python train.py --n_layer=16 --d_model=160 --n_head=2 --n_kv_head=2 --head_dim=64 --d_mlp=640 --vocab_size=1889 --activation="gelu" --norm="layernorm" --norm_place="pre" --norm_eps=1e-06 --positions="alibi" --qk_norm=false --attn_scale=0.125 --bias="all" --tie_embeddings=true --parallel_block=false --init="normal" --init_std_qkv=0.0475 --init_std_o=0.0589 --init_std_up=0.0679 --init_std_down=0.0679 --optimizer="muon_variant" --lr=0.00767 --beta1=0.95 --weight_decay=0.0 --lr_head=0.0112 --grad_clip=1.0 --warmup_steps=200 --schedule="wsd" --decay_fraction=1.0 --decay_shape="linear" --final_lr_fraction=0.05 --batch_tokens=32768 --seq_len=256 --doc_mask=true --train_tokens=361800000 --steps=11042 --dataset="wikipedia_en"
Each number is 128 + 24 x the weight over its row's rms, rounded and kept within 0 to 255. Layers, rows and columns count from 0. Numbers have three digits each. The size before them is the row's rms in percent of the matrix's.

# layer 12 MLP down (transposed), 640x160, rms 0.068, rows 68-111, columns 0-159
096:114088113141178144130162144136104131167119125118124098136140148127129140121098170113127112078146112121124120168136143121135160136169124104188164143097132122128090121136151128122118117122128126161104156128099142124169093126127140107102114111131154164144101083109101133113116135136143110145141134142129092096134110097149141124116131107173145137148135139132149164098108112131122126075072091091148160127092177113106158139103165121121132093120177171155091157180138128145136078115154087
115:136123129129133131081155121121120100135125176140126097132111170097083116136158130099111121138114156113139135122126112120109127144105115094117145160091147112173150158086143108124104136149120128113105120142094158095137145106149122121076151108101165161084129140098157133123128137126163116101124131161144105138129126104165153141172062182133084172090135132121159156160105076120160144116142146168136124130142110148124147130073166135172106138095107094141131160104148143122124090127139138
099:118120159102089123091119089144150176143150102120114129116151086136121140094118148118169091148145133130105163154108105126114067087141176140143129127124120095100116142171144159124070103124131146127106162111153140114106137104143137100168143134145116149124156186116110130148141154105086139085101128164112129095127114156129124142127126118107155148128138123133128139110115162064115126172121102120150124091145123140118182108168149139128141168171111128145139096114110135154105124175100136
101:159148126089170157150122134141107119156194152148151158106102201137105119129158130126091127107100108092081115113074140146116115106131097122158093105082097139101149124158133140134112111110148117171133102118122136095138173158122129147137138150127118164145066184123144132096123142123120118140115092107101096130138108157107099110126128140119112092162133124113092124164114130126094114130139141145174095121130148099114089116155140140155110121138112168140146122156130144122141175154111115
097:124134127127156153095150129105098087098142095087114153122119098183125153125100145117100094120120142109151160118117169120099123077103142121153111156134097141151110123121128111102161138164122116130091120123134132096089121110130157122146113125166142122181133143157113146105125103092124174134149145111161163150132125156095112164101127130189116145132156103098135147156210117096124096167100101114090145138136103149185157108128138136117114136111108101155129136150141119135100155141106134
105:138089122132125169152136102159114169098175128128109098157119109129099080110125121109143141125130127143155147078141163133104086137130102156137115142136123115140123101148149123106109142124124118120112143162102122134113165141176082169174122130122161139134078142150093136137136094100132144120143088132137139120124123151167156137105118153140129139113155144102131113123188081129128070086093116151154103087111141175148121153174150137112110082106126156131097128130147087110119146165121093
103:127113125141141122156141119188074112112117116088106159087139133100128163155141106146182129126103131115167144130156137112122140092135062132141115133112163108121100135128132141122128108148123139109118128120175115154109102107098154105109133143114157151117133184125119105103126110083104123142127152124135120141107156175112153109144170166147101159177154123117110128172096121115099155143151130062155103122147116082112118155139158120128163160093099133128142164103116156083120133135139134
095:119145143142120146142099073104100138092098139111126126171129159092165137148119127163104103113129128126171148078085148107127131132114127084149155145091151144128095098164104139101123115146167125121148112171125083090152082108145127107159092163126134166084128106155117107134122107111149123125131123144122091156120159137160137083122131123128083154179121133117145118108157099111116115135096136178152164123127131129136125117156163119150158149088157167169094114155144141122118135131095128
093:143136127124149143109128122123115127126154134164159122120149162130134114121129122088094118147114127132122123100085154118113119153152112126134134103185094137088107141124145110133113117114148121150106138145095133144127089131172130135115157131163074177123079088118101126130158126113101115123102132111187160144147135101106193175095131139149100129088115161108155134102133117131131141151139146080085141174177119157160131115092119129109109089100157133161137122129091193091125137119107131
110:133147112117152145138087113137138156118166119142112137092142123156128172111102154150160155116120166159146133064145109117149100145124145090163106143090154125152114136119130134161140101129183106150087139105109154137115109158110131151110123142096137102112097152128106108153088121121136103136157084093134133134144140109124096135135134132111115097116181106129138109112135129170105194138135127102114153126126180080145124155105126047100105138108136106105144168131105150120094112145108152
102:127101154158147125147129163149167104138135134120150116133103088121107114144205105117178170165164107146153168138115148143120110146135104114111130082123112155127135179099131161141140145111117129120123145137160152119158109142146152145139103166130109113154155134155106128110105130082104130165121097171182138076123161145094103111093098141117065104143077117129132137122090138172094126125103112124131133111095122116130126119158138130117095130155103123143115102108109094150111109105144113
101:116130125114131153167149117177139095126137118153101123153114143113124154143177140137128121117134156115171125123112136117123117124104134114151096117124104120161101159130125098139125149109112118141124117115145099126086107138158147146113144132092163094155111085142123140128128161090108143129131117085105069122088114187083149179090148134197173135129124116105137114164113143138129130108101142122148167065086151104129138094158128129090140150113136143074114149123180109150140148107113115
108:147152165161133138132137107141141093167147099130120133162084067085117120156151090117142135128103136141122147088107132128149104117137134122142167131107141175102179109153172126110076119110110159118121142079136121038124109125109120163143120161103135118153135104129137140105096149136103097103127134126178104063096121132118133152154111144130166114119086150148120130160111166162151165132081148118130108128119140133129131133144117136164126110129160123146150107127123108124123157129146099
105:109137173101196075134075122124097112120129095122136124143128112151132123152157119146099194125080148111151105087105100124127110125091123135146139099113145173105157171152180138093135133085114119129073117119082134153113163130148138112144147118145156148144117144138128147148154094133148182118125131130087106126128126129104130188125160128133111155116140127099116125127099106162112136083112129143163145121126163154140102134106139134108146132114129119118112154089102088102135122108154154
104:148142095186090163097097099144179112093130110116131130103084150133101138114125131101082178149156125145155162136101167128124131101115128111141147147134161110092123134104129165107129141129106139172131153135094129143156164104161137122105116119143149143169136152124142105105101140142124117095108116127170107158148102143155129104122132150151131108106136110138122141127129114099176114130122151134176170107142085082104055112113102160123141148132152156119145148101078098121142089122118134
103:100129157129136145129085115112096125107164156142143144152089136137154143139147109086103126143104105169119163124162123163149133126122125169134149101094144114117115103149108111112102113118073119112132130137136095130125140077105157158094174156115130160111144157172149154123129117129141143100096102128073150118133104167140142143128147152179095105164088116133103176152107154123173127133165097104141130112125142142122147105123085123090083133137099132145138154100165146153114121089092109
103:130122146128107097096102132106158103092140125125133126102068090123090109156162140110141121154144099148121134166087105113165156167126127127163138092109126083138113184147126142140109154128122158114135131153118142158110103153156138123140078115107159133120114118116114163100102169099115149111109121118130102119108164139157132112145113132103150154140089099151134089141132111170154155128097128145155163170162125081148141173140114149101142158138152098116075133082163120123130114168106130
091:134101131123120158144116131111137126140126080091105156107144108136110141123133128093149128141171113121146088148142122117111155128168140129105137107118104120172108127129152133132151142117184114112119162134137120144130152131149103143110088172168150159086153117082110119115104108082089157151119118126115121141174114099095091128132118130102148133092120173138154158167113164162160125087097183108136099060147160126093165093140131156164123098134128101088131134123138130129143131154101157
090:098121119105131131153099121095123099122125173134128196169146140114136143144114145146159132114074110142135083116102086133100142143139117120115099134127113144100163103116164122142114158140135160113166119099158135156113145157131133102134177076091142114101119121132117156115121130122071119101113181166145138105146063101135148122129105127149155084170103125163148155086167126127135092166146108144142124148127117104135127167113166106132174112110117121122107156095129123161118114137118127
102:140130167176125165137173173165105138103127124091112135142131127117116105106124110118159130097116090145160128113118110089145147162152087139136136146090130089113130139117147116148118172111116151118146136110165072149146140163088114139133106114088073126090095140131137162125152128123127150080130119161167157135107141131128139139132133105158156117130139154122171106152157128130108099110146137106138163145137125131145042134104129078100110115118149130153127149137139110095092126134098178
098:128141099111116094140110148106096116167141109168143129134125151122101170136142200165080098119106140152123136171090159157113193085123137131135132113155133146131118099106130117160121153098116143135079146160097151148111164092148125128131143124121104149104132099134149135142128116121130156093101191100120129137105136080108171130107121088164135109129178145150107116131131126113142119094166176118141140124091110153125110127086117148114113102113116112148169105126102112125141142096159135
101:103140170121090125120094153128169138100157123130109148164109104106104159109118162143141107164132126142143098154150098116158095138117162125105134125106131128114108127117134141117107134158123155168143163072144115168132122098114099133135142158093122125116089122162159126133156099147157133136095100155154111112125120129147141073130092126108143100129136122070125105115167057167136203093123158117146130091124177142148129113086149130122145134171150126149146126120115134115101140102135149
093:150131154117126142095152151143178157114112100128131109166130104136112126151134147152136138142111155105145080090142158112133111126088107117135110084126089133177132130115124190114134122144121143156129112150108124109124119142165155101114130120141078057123093166128115097136111093139111145142120114126154120129145146130125145136144156132119085158141095138102151124113129084167196114090177102126099119124174074125148136142134131189122109122091145145131117150140147122151159132120163106
093:129140138112168149122105128124122128100164130110141139136088092170121165087145107114106092136143081113148164133131139172102133156140128097128126111132152115161135085136149097144071096105113100158133145124168087138110107143109154156160134095217114126136128107135136142141134128127128089132161207089108110132128109113129157114103137110113134139135152158147111136112151137105126086131161148133156114113094111105106116111093163136086146152145091156128110135100149124121156153146131144
091:129132132168091154091129098119129128133144153117137085092162144120136148165098119163131095107125096147127138137110121097116168151132131127120148115183104150123135130094110123108137156122146104150127153128088113107143124126140132131134148150111125095113101134086122171118105109134107131126135144092103107171135154130077132076184167111120123118141167098089102151170174126161102117132086131112086133145141156173138130119137113206144163149100123091132111131103116144105117166125108153
103:130138134148136121121152175133098118093158160129120089118128126162129121132166123133193117127195119118139100178117126128104135122099101119146113124131131075127095179111117106102125124102133117142136138138182119119150107114139118127127136118174137154124118084162183118154084131102115134118153111123168114078146120103163124098139144150132079155122106094139111138107115156120118070127098106160101108136166116116136098156164134140133115144124173180132116143162106115099115114122096118
100:127090095141133151116151123122102099129074143119165104131132156124139115093135128148122144147120099125112120166127133166147102146112142131137119143133119103139156137096169107105087104138094184134153082141072139145136151137127120163143100106097132134143149111110125111150169150134153072148145142107115116089192139129103145150116132101093123088116142101114104116103176126114139108166140164127149122129169147121138107137136115136143077185168169151123119092131128086134159159132129098
093:150155156153123153138147179121135092099100149126112116099116099117099117104079139159158120118167143124154121141137106099127092166147130132124125158109157104164130135113149156097119119115115114126109165133123124174113125157212142131106117107128135112116159162097154107128112112119147135183102101101138150107159114125124139130112159099143129125141181090144150117145145129112141157138163121131151155124101134082082139085096109130090120087123163151135106113061131105157114131099133123
107:110138140144163086124139115140147126084120092079164126125151103126096150161126149152117143137081134134119149095122122127155106061126122130106147124123157143119120129124114121115128091101147108143130085149180131121111149123115112158112160166113129121094137121104132135167108138148103155164111140139136103148093137095148127149125116164079136152107092156150126134137149124113145149117168124164092076143126131102115121086160118152133092151112120096175166100176113151152153188129148089
105:145109132115074096125094182157135159130145114139093123125126176092151120127139154141098150179127166129110129105114170130117154068088146161128096091083115132110116119135141181121153128107130119102131130107130150108134111150136124135145145132081154116162137144159135128152155106132158119133151150111115099147075138131118139126109114094127127147160148171101116142064132116103135113120179106099162136127129121154142123104090086117095087153158139121133158154129164096120142132102153126
098:119162157117172150127137099136105101100160097119163120120120095121078109111180139119126136122133151129113135159099135151072133133137111179107149112135135089085121160138114098133116180120135176149154101115097135120115135121099107130111147138131112101183122088152149112142125127116163109114123123094120112143161143097132157110124119118121153144103096133112140112147095118135097098141135136166147160086136135164176127147128148165131112144097116183102110180093147114140144159163084125
099:175179157128154145133164086110094126120147111172096133132179155151129147123157131109090130143115098120131113114073137173104151113162134066123144154106148136103105177107072130117080120093137136130119123110136127112151160122105142141158122150123132147137102143132108109169141133109155171145163153093109092138127113089110128136111115066074146103089128119111132152152127111114136133170104162112140147130122149104117164141140165111150156118124140140124147104115116135139139110151104146
101:095137110142152099135123136165175144124160144140139109133152123144107186125168153120094105187175095099138088143129120103111096153107123140138105068147145117085125099126177116108143127146143113152115136149141131148138105109128131123120134118126127137128137088122099101096133129152131168137109167098146171164132088131166125113104115125140142079140132146168147150119163147110094125094066121094149086126140117134127143167105135135101106114123149128124126094105151136180115122072124120
107:084134140095125167104125110102110122099193155109120162043110084108125108122118116108134102131170134128154155124126149108157100106114154122089169109148120108116126166162115121132077132135132136169127117156125155147133131093144126178146138085176134155092126142088115118106112111108133132118147119163131104161157129146126132097140134119175128136129103116144146127128115082174115116121128117123131126107115157117167102148155139137087091134129135095172125161086143123119143170128149126
095:171133115124128097136135138128116134129113122121152101172105136156144143140124130150114148132087120130076120094123121123151132173104132130108158152154124109129152093119137151124115193071129132097135136116146155161126116088122112076121084136079135131171157143134092138147129129111160158094125128117149157121150091112181133151140083152126148128127104070126151110110149149096150179119160140096137139100130062144126126170133078117142117150118116099119092140113118161112121154111133152
103:107100161126154105153124134138143128124122140134101100093126117139128118141064128143090148143136151094096100136188116085153101128142135144118189152144099124146120114110121105124098112162157124169174099159184093156142119131118116117112138113079128147162143090083165132091159107124136119118114118093112139188103116133092137104126163141117120185116135148173152103127124099102119103150101131132151123113119127135136121157140181134145122100157136111158140093116122140149133108102155123
094:146084100094137106136124117155118156121109122104097152100123142116126074118142149123069104127144134074133114125167153127094116136114072133151126193110094124147110152131130133136161116163089132126099143112097123116133124108128128143102124145132106146123122163139158098138133129122121140123119132199171095146117113132132122118130134156102128118161125133131203118166105143139106090140139106114166119091120115099129108140106148178136119140190095155097130151142110125138163117154176161
108:151139153106153150180115107124133138117121119108081114119133145153154150133126101086148160109161131156159077104156085143157122175087203120163166127111140081087142147090139112128140145111110085130055128118078111148121136134115150124130148127129161114127103114104107144165126093149115158091119149115095154106137119126122150112161146138106130159167118107147131129164099127165111120132170142135111125125115145128127086154123148119137111125108125126128159125145138071132142140118092117
098:144102115116129121078107159132134126175102178101114135128110162119141133127122169151091146137126155114123092124180122113132106089139096137117121130128126140128130115145144140119129162131099102157066153169152165090141117099165126088111135141122090135109160130183124115143130106135119159104115165116114106136134140134136132148142163126158131137103118147170120153074121100098144149128098140115089155135153118077127123110095175096136086127099133123106152193116094180124115151113140122
105:138154157123101101125093153131128113111142132135104157143121123152103109144109143152133082093123097097148139110167110065127099098115149109114145140208147099128096117136096110121140129167153124145179171134109107163127085165166091142152111153119126179106140139145166138147096151113106160137140108124114121146105136102140085177102173130135136134151131135126080115127089097161117108125173160105127120143114133136105139100114150166120134092131107121152131157137128153117155112110120102
105:099130083145100185132144140106107135097159143105128115106109171176061132128124124132140165096150160112117136155133082135161145150115127146166103133132133128121122134118117144095170109135127104119101144190107105154127094156125157205128149133113116163138149124111171147145105108143140118125115075110134100146115154112118149162142134111136124135133118134151110118091113093098123155131144115117103130104127132108184115099129131083105148133166082139058145151124131128143127117128116124
110:118130150116087148100161127143106136088130138077159112115102153150145135159152105130122116139108118174136140094172127141129110115154134134124100145088086138098126168165110114128110157088128175158133092103094127125158131123120110161129131136123131152116116161191081131119119116149139161127132102151091121109181155150081131132158114100126125130131117140133150131119127091118135140132121087116165186098141120108116137191170148112110122154082108168101118120112123172118131143113131091
104:152128102104147141124077175140156135126129134125077129115139161150116083171131128104128095107179117130116128141089154158140135082097127101145138127162163183134089130139150160138107082140118124163158148101127119198159157100137133147097145081122137099117115136149156098133159121126151116058129139132141148125107117115124113135123126121086112151118141162136137132104154079132109128141150110133135123154134090149093104072125112139117127131145122173125102148140138113117147134102167101
095:174155117140113122086156143149119116124127119136105105113127161123129139143117105113125179163125117094148128140052117095150112150147131135170135127160166134120100123082149153139118125152116111140124102097138118091083166135135092133136171091154129103094147137116139103176147132122181151125098160096116119087124116136135132140171157105151149071073147120120123121148167147137134129123099094143130147135103064149149127122132121109118114161157071160103125111123103132155129129126136131
# layer 12 MLP up, 640x160, rms 0.0678, rows 69-112, columns 0-159
110:088133113111160112110108091125106125122086106139117104095115184127093161127140137161112135146152111125140143120183127151123105112138153165165148124070117150168130138082130166112150120119118127122129171152121140156163110108138124141174139119126154134132139102075148131124108159152155100131143120110097131121134109122114094107174134173135125096133149117126107101156128090169132172100116128128107107116150121139151137067160112136155140097088097121177165140111094148121130131138076122
099:157118100122095082112156125129132124108094078164151138167137134187112120086128107137113128136105150105112118150110131134096140146110135112109136111133135125151088163121178131122158127151144085125155171130158157166139176134128103147138123096142131089081179125119129127114121107150138129124111159139118078141084135129149163148163137138120126096154125190068130104093127138176129135156147119104133139142095135104113127153114099127081131084106137123120145118118146131123082157133095122
102:115125130103118119131115142091114145111154138094127153100101095153142111087114163148143137141142122116135124140144129136140099159082136113159155103159159137088111110126116173151178086123103138094144107106157135103114138120143155131165128140124132135140150087142097162129096139107154111155139148132090171151154116087133117143113104133113118107126145093110118151092171094124162174121136140126096163121113176079081179133117098116154164072135097139101135188115136130129106141129124127
098:105183133136137099129137115125135152127115094098124109114138120142138129108123145182170127122141116110153148123135108137127149138149068117135120136149145137121168128128119148131119112133160145138178129121111106186113125151118062150167135152172120182128132125150122112093133118155137127123145124126131110087133117168142111139126103103081132138102120123133143149140150141135063123141071127141170143126120088115157057127118111088116138140158113096122154146152079125129104146051133120
101:120173114137117148116146132138134137190082122128156137137183088149127103148128123114105119119193162108138147171137141114150136139158154157079140149131151140140100125130134129162096104100130147139148109122147101135132177171117147144091117116092145119098155101111080124097146151106141113109101118185161164128137132113104143127121152133136134116105072109148100138116180124122133138097143103109124146164123128117134117101118136113135125116061149113141151158073110113109114177123106124
103:110159150149042124128154077125113166135117127185125133138134186118174157116107117108133133152141109126128108114124157117114102097120150108104126158101105117145137121092127089163131134119129114138142090139120101112156153139138093156090115131115111121152146110139122139130097111161142090149089150081144146109152127149105119128134120104119165146127196107148138120127120153137111135120158123076139120181128123109128099134134110110161112097141129114161121124167144119168146193110085113
101:117108104116146100138102142138164093159138138114128112159180108124112137113140121110128112139138170140085114162135069140139119152100088102106127131150127085184176179091105112172175149164119128107100138162137114145129132146093151105117134113167133126143125135104162122110152118143114186117109117148158148106128094113115130177140120176123124117144185091117130135138129160083118128121134098137111138147173085117103133114107112123101109120176156106104132142122158123110111129144112139
093:060142135096136134143105112115113148148141147141134155133190120160123166117151103128083124108178119138084129150068080142117092125131145135112114138112144141155111129120120154089148103126134134152113151184170124120143166129135111139111136136092175157129145124144084130164101109152107065148144162125127123109092116115127096104121109121136144133148149126144067106131116171135133101134142112160162128103116173145119126127128149151117105134155140147090171126128139161115085154146116115
116:127139103086113099082109132128111129131158120112096111129135112138135101160158068123124152115117144147130113129135163125133127102122090127172134106156157161138164116150159141158100119105058123092161136128164082083100142150103142162135161122152132077148168165132149141096101181107109094114094123106129166092109113143161134142129103098164147120112147134181103131150148111121079089140131133155132126136121132119128164097148108132135142132121096132147107115103155101110157126118134104
102:116136104067123103103084151097153136126156123146133081121152141151107111140165153102159162073157119137130123117110086088133145140101157118179088111123071134145108158127108128134138119118146143134078131116143147143141119071143145097136132116131129125116140151133149110164159086104134128165137102140131128113150154110162130095121109143081148124099149132156147137138138139112128155086161141123160130114114106147164165080138152109118117185153116137127115132196140145099106108134138101
097:114058147177122094111131110149128114145121145152116156176140107127113144126102132158105124129097137120193126149131132149145125153126134135094141115148137179074128120126177133082135094107142137108145090134155150185138110160119119085161106110128113124165163126121132141105139143131074080138113127138117166123144125142066137121112136104107098104121138148158109095143104122138124139151163163112123152143135148107122132047157135120150121121144128155117120122124134113100135155177137122
105:131153100142152125130108130150090166129134145168123076106151090126128138136137128166108156104122122122121131138095138108126110143107120107125178103155160136123120137107140119105149092143150131118116113148115158100155192105145109114112117060126104122108161106082132146146119128090184163123114126106114120149141120106165106107094107137136124162129155166154130112093165122123145126118149106162125118147139145086156124098180149095104143138134128081127082161099128108149126169186098116
104:098136108164142132061105113099138180140136142138128118155134154154162123151097117120100153137068151131150110094138169148145131119155123107166122094087110117102143150147148130111150108119163135111139094136081156166119129136125139130135159137139153108130149145088101123111097116141113127130114133136142135135141166137122169170118087140161103125119154136093135097211108123157119107140131131176093126169107120077165111092132092088121158129152117113137148118148147131121093136138114132
102:127115138138079162109110109099116144189128085151155114120168105105087090123123153084142131130137159131137129139089134122131099146161130119119130104136147128176154151129101165159148115166136143141179144147141137125135070098113139081138096153060137109151098149160103121095180122120165117117096088119147150076146150139116109158142132108149132141153103126131111122134121160121163085098135124106122104136152091097124140128087158155108130131126135135131163113148147104145150106118125135
103:135082147140106117143163143135124127137108127122082151145126174131083137106134145140129128126152146158132097119115103112143090153107142151089094085137128106114104142134141206091100120158142112112118125160125121129116141140109145138133178132114109116096142130114169138158106106123092093124154108125142082114172159139118104153176116165146132172108138122120126119075129156084153102153147130140096133159157158108119120126137160094130168125136079107123134139130155179086149145163134104
100:119148132159112124103103102118177123143115129107117123138088137131149185102089103124104122139149118132154168116101116145152125156090089160126177130158128139142125196102109160143136064149137164136177128125127151150180082169088123151155116110149137143130098164140141128141175119126135141105139153094115117128116151104150121116098137140125150130137158133126101107124174092077126110094107137118145130142120120107117107146151091102152108162148142117094098149136117106093115125112090108
089:101163128141143114102103107131116117157116172121136154117091150109142099097113120157137158124120190153128155141136090116127122105106115168109106152110141115124155116121085086130086125139103123148118153125125099148153123150104123069126164111138085145173124130159154126166185116148152097094139107135150120105104096140121146129128138116130097132207147085144126096117118110115124111134147062126172114129082130134143110117120104115110116112102160092167126130162117139137106130135162104
092:132181135123136105114154146118185149158138122118135071093120077129154088087136147098112114123117105092111180135163120127151132127128160110113105143110122143150129127101153169139170131091114123086116113136087169145115109155128131141129141136116105121128156142140098156145113114140146119105135145173114130129073138138143146135115132102107161147136133128119099165133087080138110154088143104185145150122167098152125136172105106157138075112144141167134143108180119146111138135149114112
099:102106096139175150100112126099148124142128120131127104098140141141146104179131169103101084133133162120132126129158109114143098070106149123125111150171137133124127142111115161092128090167114122086139069130118126135136101136123154120121090114121099131112115109135145116082100130111122124131126155158124147110149132135113136163130123129118053132140122132104094126125156148141142147140117134108122156122171128155188117119123104145180160108073122113099145165118133119154137092092200095
098:134130150089114145127108113143109140135131067120170137121163116109116108150084111101097144145105089113117149153153156087132110180148160107167065104112100150140154171155146139130159119088155134140159103100109109120087121132124146117154159094114117120132108103111142141136134169085095111153114103117141116119089113124145157131117143107202117144149167106103150101131101119129159121109150116164157122126126176131119134130160152112154124149145105123086128126143181130151110107136113137
098:130148128077141146116120134133145095176130127152147136142119133135146146115106125151141111132139103156128131153084169123130132133149153141130128104153130111126172090134144147104167148074160147119111099112138143105073171124093096155129120098090123130123160171127099115134162129089157166080153118137088117115090172144113107145145149125139172154141130122111143131102094126190124100123111119114122138103150125151115137132173096110121122125155097086186153156145128146086107140099097105
090:154112138122123091145085110121110103154143111147124132138079114102136113122125109092146114117152120115125154162180125133151132118170140122137150164128166143149154142134124126141108146107124125095145160109181070132135125107119121160128146138090189134144146126155121136119137159106109138126144123149129127148109127148117115133108087117058177078123157096113136137122116159118079156116104137100145123078086167128121149098128136193085126110117113139151154147128140169116079121147094114
093:111129149140122114150164122125101123112091147098149116128185115112154107180104126123146149116128125149129102118210118102121127155065144124130149115127128143169111149115122130123224158118136131100176137127168167133146136096150139095095097130088120105142130149130109135152113095130099132126129107136128142134116159160078126131121102121106116144119122109099120154143134110159135131106106169124127166135141183161168136085095109154123158085115161113129133139143110127133140098129144128
101:119111134098175127132179155161084134109129149131150159137117143101101086100127094096149113115116138115128140087154089127168174126120155140119146147151127147122123145091138139143115093108109114103127087102144123157093137083106103144137087123165111152122144115160131099124158126101173130148154089145069118096165105126128090147153160128147125125139111159166103112105094143137156140108092106145137108079089103139146117120145130155147143117156147108101116140154127086122178103121136156
097:079107132104148126175156108155144120159120078125150153122120075167151128129122114113118100122121143112110147142113115131139124141105084153119103138140142126152125157176139168129124118103111158072138177095116137123138174160127128070143135121118159125115096081122098159169077134143098115115122144135128139121141117149101126138143114110175158147146146104091109151132109122137100065158096150075143115161171135139135135148125105124160134150120132120143115127123172099119136140081100111
102:078111150156139121121087142074132138115129112138070145146139121152131131150140107129167132101129153186163130121117092154141109191141119140180132093093116168138130167135123092085154111135184156097130143089136116160137113143145103147116135093146090121140171107137158127127123109133130131152155120114104169115098120127125140116141128102110133125136136136102139136111101161138149114131076125119115137126144131151136168123139104121183123095164137097126122136167079133133150092097103083
097:127127113095169144158145101115113153154119159157174133120112130123160116093138118114111117128084092150143129150127103193113083131111079138155140092136141114149152113090119159143129103115106162154115139161092132110061149137074155110104160188157137138120144140120124123126127118142157142107144126123104110139155103161109146135151106109126141153147093126116109155133121101097121119073075124143158121110150107139156148154096105134166133114104113074120162162120111116128120098157124118
105:121139136150151104095161104119131146151163124139150093165143147114115157131090120121177158109132123092108139149144099127059143170120135108159112147161124151142126145132166147096099106074147131160173149121127124126104112156154122163146135138106192106081118139124124074114138138114132140164074113105117097131136093166077133150113162134117127120104139111116143098107147125122129146107098164112111114150120156116125132124150127068157176121116116115130104129106144100090135154141125104
106:118138131139121129111164114114110125121148142116110120137128138100105144087137151121132146133130145161100138100143161083114100122141175146120167132123104160140100086106110142118143144139167141079127165188122108119149126124112139101133121082099124089142129113096135094135140112110093110151130143192131142099159170134105131132122134169112144162140123156095112146106132158148143066146146077074130141155146128135134136149090081171102148104163134116083162127128136145099148104140137174
100:133107138098115128140143139114150121127136126148101100113111140110117104108138156163137142109128134107176108125104088126145158125145118117136146173152139118161144095127115146108128139137167120082097152109122123085129135146153098129081136125149140152161139131130090138100115156086123141113128164175157090111126146141158114130124107149102129159171113123156089104124158133144147143144120144123124082187122149113125153135078121064108153111169164085100165101082093127085156115107135083
097:124117141125130135111121099121175120136143135140104138141129125118156134151138103131151145153106129125122112120142133111155113116144160166076086109188142130149113133103086100119116138097123186123144150117108142137129107156149121101067160162111116071159137129115133154133165122151069101126094124154152104069109142093153117165099101157174130184132150156134134140158125111133140120102173125164114126133118120149139112136132115158101135142076153130148083159101125091088119115114140138
095:094143101112134122145116148128088124129122115147166175166078139114111138103125114124171163149163166134126144140170114108119183105105144144113151127124077121124154153149093149135141141103107148123122173118142168118109098123079146146165091126159109116144098152085110117111114141141141110097150085098089128133110149111123161133133122104167158149069154150123142094090134132137109108168120151142111121124135124116123094154157084095139108158096122117156150144131127157140133090117089107
106:157121128053115127122107116171154117148131131151063131144116118129125138069143129119156120095115112121113121137161146127091090128132129141107125122127124121127111164103157120159128168134165128102070145100115144090169149136140137189152139119160117144136175118145165127124094115112095090121123108168139156114132131135119096141142129119153129116109145133150119184167137143154171162158128115118141081117135079154136163097088136114112144148130084097085132117108142126132137152154120147
099:107114119146136130134086125142138137142142138135093159099157133107147137105157115167167160110157131161155123088148118089091078125189136160141101143106093105107123076116153129110091129139139139112112103099131092121129158175124110141141103133124148110114149129115107137107138168135145132151141163131121146170129145134114166135172154105128084120142154103131104117147128152128086081107105086163164137155133105073124113111145143091150138135151057153123120158093111103128133125127129100
100:088141103135130119123134133163116119127074118139137162099159157096144147119185137090129109122123160144090157150093166173139156155121108138103153131116127135120150179118091096096130153125070170093123158139169157109107175118109158123172139137134100118131130126096100131155167136127116109118093157140123096120134141114092148147136119069140155109116185130133144159113125125131138099119163101115140150135137134109124104153125135141119086113153124146123143181144119131085097122134115087
100:107111157124102127130137084118161122098158114115140067111168119131157118097125168168117192126104131192070140129105135114145110134143102139107139105135077131140150152128140161136125120138121140134102104125143145086135162095121110093131121141164130122150113122111199136126117115163130149133111119069121137146122128182138132126131151132140086136154190147124141135137096129126161135115135123111132124073128129116134118123170147096127089141108143100146134138153140172113122149134169083
104:101100136119129090118145146122134145120112142144145140146135126105123134067169156106154079144125126145136110105099171120136087146122138134155125145113115130100154129130124138130140118091171149093169140120150136154152117098053110148139143134140137145103142100112170126173120157065110098108130149125128126119136082133137104117155114091162146110052121156129130139101166132112152099153144159190133141170131144150082132131131098114129105138113115107154163129128109097092117100121116111
106:162169166111128105130059110093147138107112141124101122122134101155124112101144141099132091104141137118193123124132103154139143129162160151099155127113119104132161166166149096130094116139166114111148082140116126122077101136085133141144140173167131132140123125143111149125163130105157073117128132114121108134141113102126143142135122146148105132148168134121112090137124137111187121107112114139101152135096164106138125144164127067130132124106164063128155147160131143084098125136135147
099:147109109149113138110130110135070126134153117136151117156128111098109119153138126128111137075111148153150153160102092130118128107137100154117127144135125170123156129156130103131143086067134146115126117142158168132115115140141151150139127140110144104143103137113109110153114053099130125150133122133170105124112110149146139136111169105161127111174126118112124130144097143115167166133102188135143081082121110127169127112166083094119148134099111114097150139112178081175107105159164122
103:143177143131127144135147098094112125112086094103154121125093093119139166136155104155133165156089136143140127126099118102140126138128086155168162111117164125134138108162131140165088072126165155180132118096124086131156099130133112132130130141113142146121144131161115114090118116119117120099128147158129105095134128144121104131124148141155147161121126110072125105169148106146135133120116133164160105179107143134101088114111142125138074138074129082185120127081131127141139117163156145
102:104134122125116094119142126101156158129105142145101103155116156136147094137111087104155112105117109149112158147150094092160119115082141125177087135126163155076163171147120116119152109146149143106143116130108129111100166152176101112130095156161170136126145135126086137123096131112105158156120145140100090096131107171135106122131122150097159127117123150133078158111159123072123109111143085124098133160085151152137168149157113103134123128185114129099135125139114150156114130146147149
107:143136123113128083151109146158153159119087131133162172106114166098149103168163140134128116104133146150124141180112113115080138116131093132112136120146140168139079126185116116148140125155124172075124076110124129152133137170111099136120088155122169115143103142123126183122121110109098167136131119143128117146096115134119119173143133135113165159150121123180133102122139145144127188137131142110098147165103147100101122090119137124105143139116121115180144161086134109111120126110132091
097:090114106100133111191120111081122130130126149123156115073090138152123167101175128115138115114154116156117131137200084159108149140153124133092104091103135084132149127128144132165139137099145136127138149135107136141131101103104124114148116144110128118138126117131132162109115104121107121133139076145140155163123143132123108128117105143126091172158123187106119152149160130096136082111135141140144103121135160082117126140122147161123098080099155095170114111124167152086147147152095158
109:107118103137117102101084131138144170127154106134140144127129143138117109155110140128138126131114146123156106166165144146144088116114104143117133152137109133090169136182125124128152159136120111133100117127119071141159149127152123136132131144128091157125123156137167154189134136120085152134077136149118106124195165114127106093166096112095101116149107119105101132088108084131169120087114104079137097119125084145113149138169129129142134145149118091179141129167130134146143100130149080